Part of a small language model's weights: learned positions, 108M tokens.
Each number is 128 + 24 x the weight over its row's rms, rounded and kept within 0 to 255. Layers, rows and columns count from 0. Numbers have three digits each. The size before them is the row's rms in percent of the matrix's.

# layer 7 MLP up, 384x64, rms 0.297, rows 356-383, columns 0-63
082:077146101129085115164156117143143147166149148126137128111149121135164081140111117104119108149117152102098132124145112129119159150106081087128156160126114115133164167166092088117102151127126126
104:158123155119182146124171144139106103142119123132130137119097160153134094132122102117124090133118135099132147159160142135072154122133171141096123116083104115074177137128131170129108108127120109
096:152113130118131065105137178123136105161096120118137138182106150112109110132124124133108135132110092122123150122118152158107140117133114123182122145131107163122152060120141177135113138133174109
083:154149100144150136143134149146138133103094128129129127157161117125138068153094130067106099109109152110111130087126170146102134147144130142086166118156120142147096120110124153102104102145168151
084:118113155116088141118116166103131126130085133142131131121087116127133129146104106110066100100111133132133143142087159142134156154118145112207157090117122119139157136168132095158151131149110124
112:106138140125136121100131137191158137092117131112115106090124128135142135138139138111148117098093140115092108150158115079115140104100143169139104158098139110139156129170190115118148130164148091
099:168091138115131125148112133113139125136131142169129120111175092096133110098135105149155138153122146213141140130116125149144089092134122090145136099098129122115136163128139135157101145137076103
095:129148088119157131115187114107129164116136095108106128121134129128140118134153091119149104100129128100151130149093168108095115147118120162214116125097106114108107111144154130128151172129135141
096:090138131085114138123092187099148105124123112135174116148129114121087141112128137149128144092117164106110132127154166135149140199134145109145122138134128139169119117099130074105159108132117140
082:163126131110119135161095165074145116117150115127129090188136103161095145132106119115154099122108130097110136143126122154130141135109121168084146153125139118129164123073128139103124147140185138
113:139070141139121146115153141177130106129100150093096158146091116110117114120114160131090134097125095129093141145148160147177151117111115133128127137123118165140115116151158099178152142138098091
094:130113137139104110089103113104142138084122134119077158149155084131123121130114135133141139110092173111132141132156119159139129145160134147088138191127102141116151118119135116105195102127101163
082:149116119115137111152186117091160103094149106129128141073102159117133129125109152150119109130103130074121123132134151125133085137126129128157084067155133151164171136151125112129104131112151114
090:122176113132157130163138174159134087109123118171138143121096122103069126124084122090167117110129100136127132174136153111153143141141108105129119187104130128105125131136095149116119119127125166
091:161143093109157184110135137123149138133128098087123118107135157119115063098154128130125147111119134095141157163154115114094168095162117145109162140131133112143138141126092107123097171134163131
109:178159151100173136126156124126150107116148137113118154151126175108126100184128099143112112103118112113108108087129115161126079126133149155132117141161136107128142084118109116154134145160098084
111:147171123158153124152139136105091148123136108139128133154169134107108076141144108166147144130082127163092091102129114116103112132108160163119105124136144160120089133176121106112109108175111120
129:152164131149142112118108127105124137147094116130116150133089128092071112151091115168092132117138087126113142184138150132123102154100138117096154146152129140099137127128153113180155156170142113
106:162183152137123117100143109131085121099141115120134167119116143123130106118150146129092137090119096079141150138185135117148133136108157104113106140132100170099115136101101083145142155128147166
098:137094153127117138151119114126132105091145100151112139096099143132148102111153081102159120185124112121142135113155119127128105196120154134132117148121165084150121106137137193104148119120128158
090:134139098099128147110167142096141119121147167126093156166165119153167116144130102152143106084111120173124143144113152121156106117113110147127111146110144112118116120140081105093065146151117095
117:182165103106139167128123110087154139150145139143116121119132131097123063114172151110164162115114162116128159121134107127149136126116130160122097168151122162115111131136117102090100142095104111
115:141098165148141110121112122129063108145191140135143149100134126107130112103133092157122126145165112140136155123144141135116130104100125112160135104102082129140082172163128113121143182143110120
104:165150119132169092125115143091127107158174155111074174173112084134089137116114132131117095125169092112109138109101160137146123127133105089155124139150099112123118110119157127144142136141147136
097:126123119105127129133180159114142079112079117115109078120108155106134139132130138183120147156113116119104137167104109194149128084139134124098123140150161145149164102153149135130134132103135112
111:152158114133129097117117112120106123093080142162159116122129158141154132135145130130083145143072130137107140155160144101108117136117107168099132157123116118098148092155170088111141127139191117
093:122171103091119124132165081139142135115155137125123153115154107163120140112152093113090118118140132154097148141095099129099105134129117133189115153159147140112119102192140106156121109102160115
094:159144130127197163126127180133117148146131143138157126159106111092121130133122124105128125125154135110136083181134125147085109138132094120151152168107063129119113094101117122126098135109133108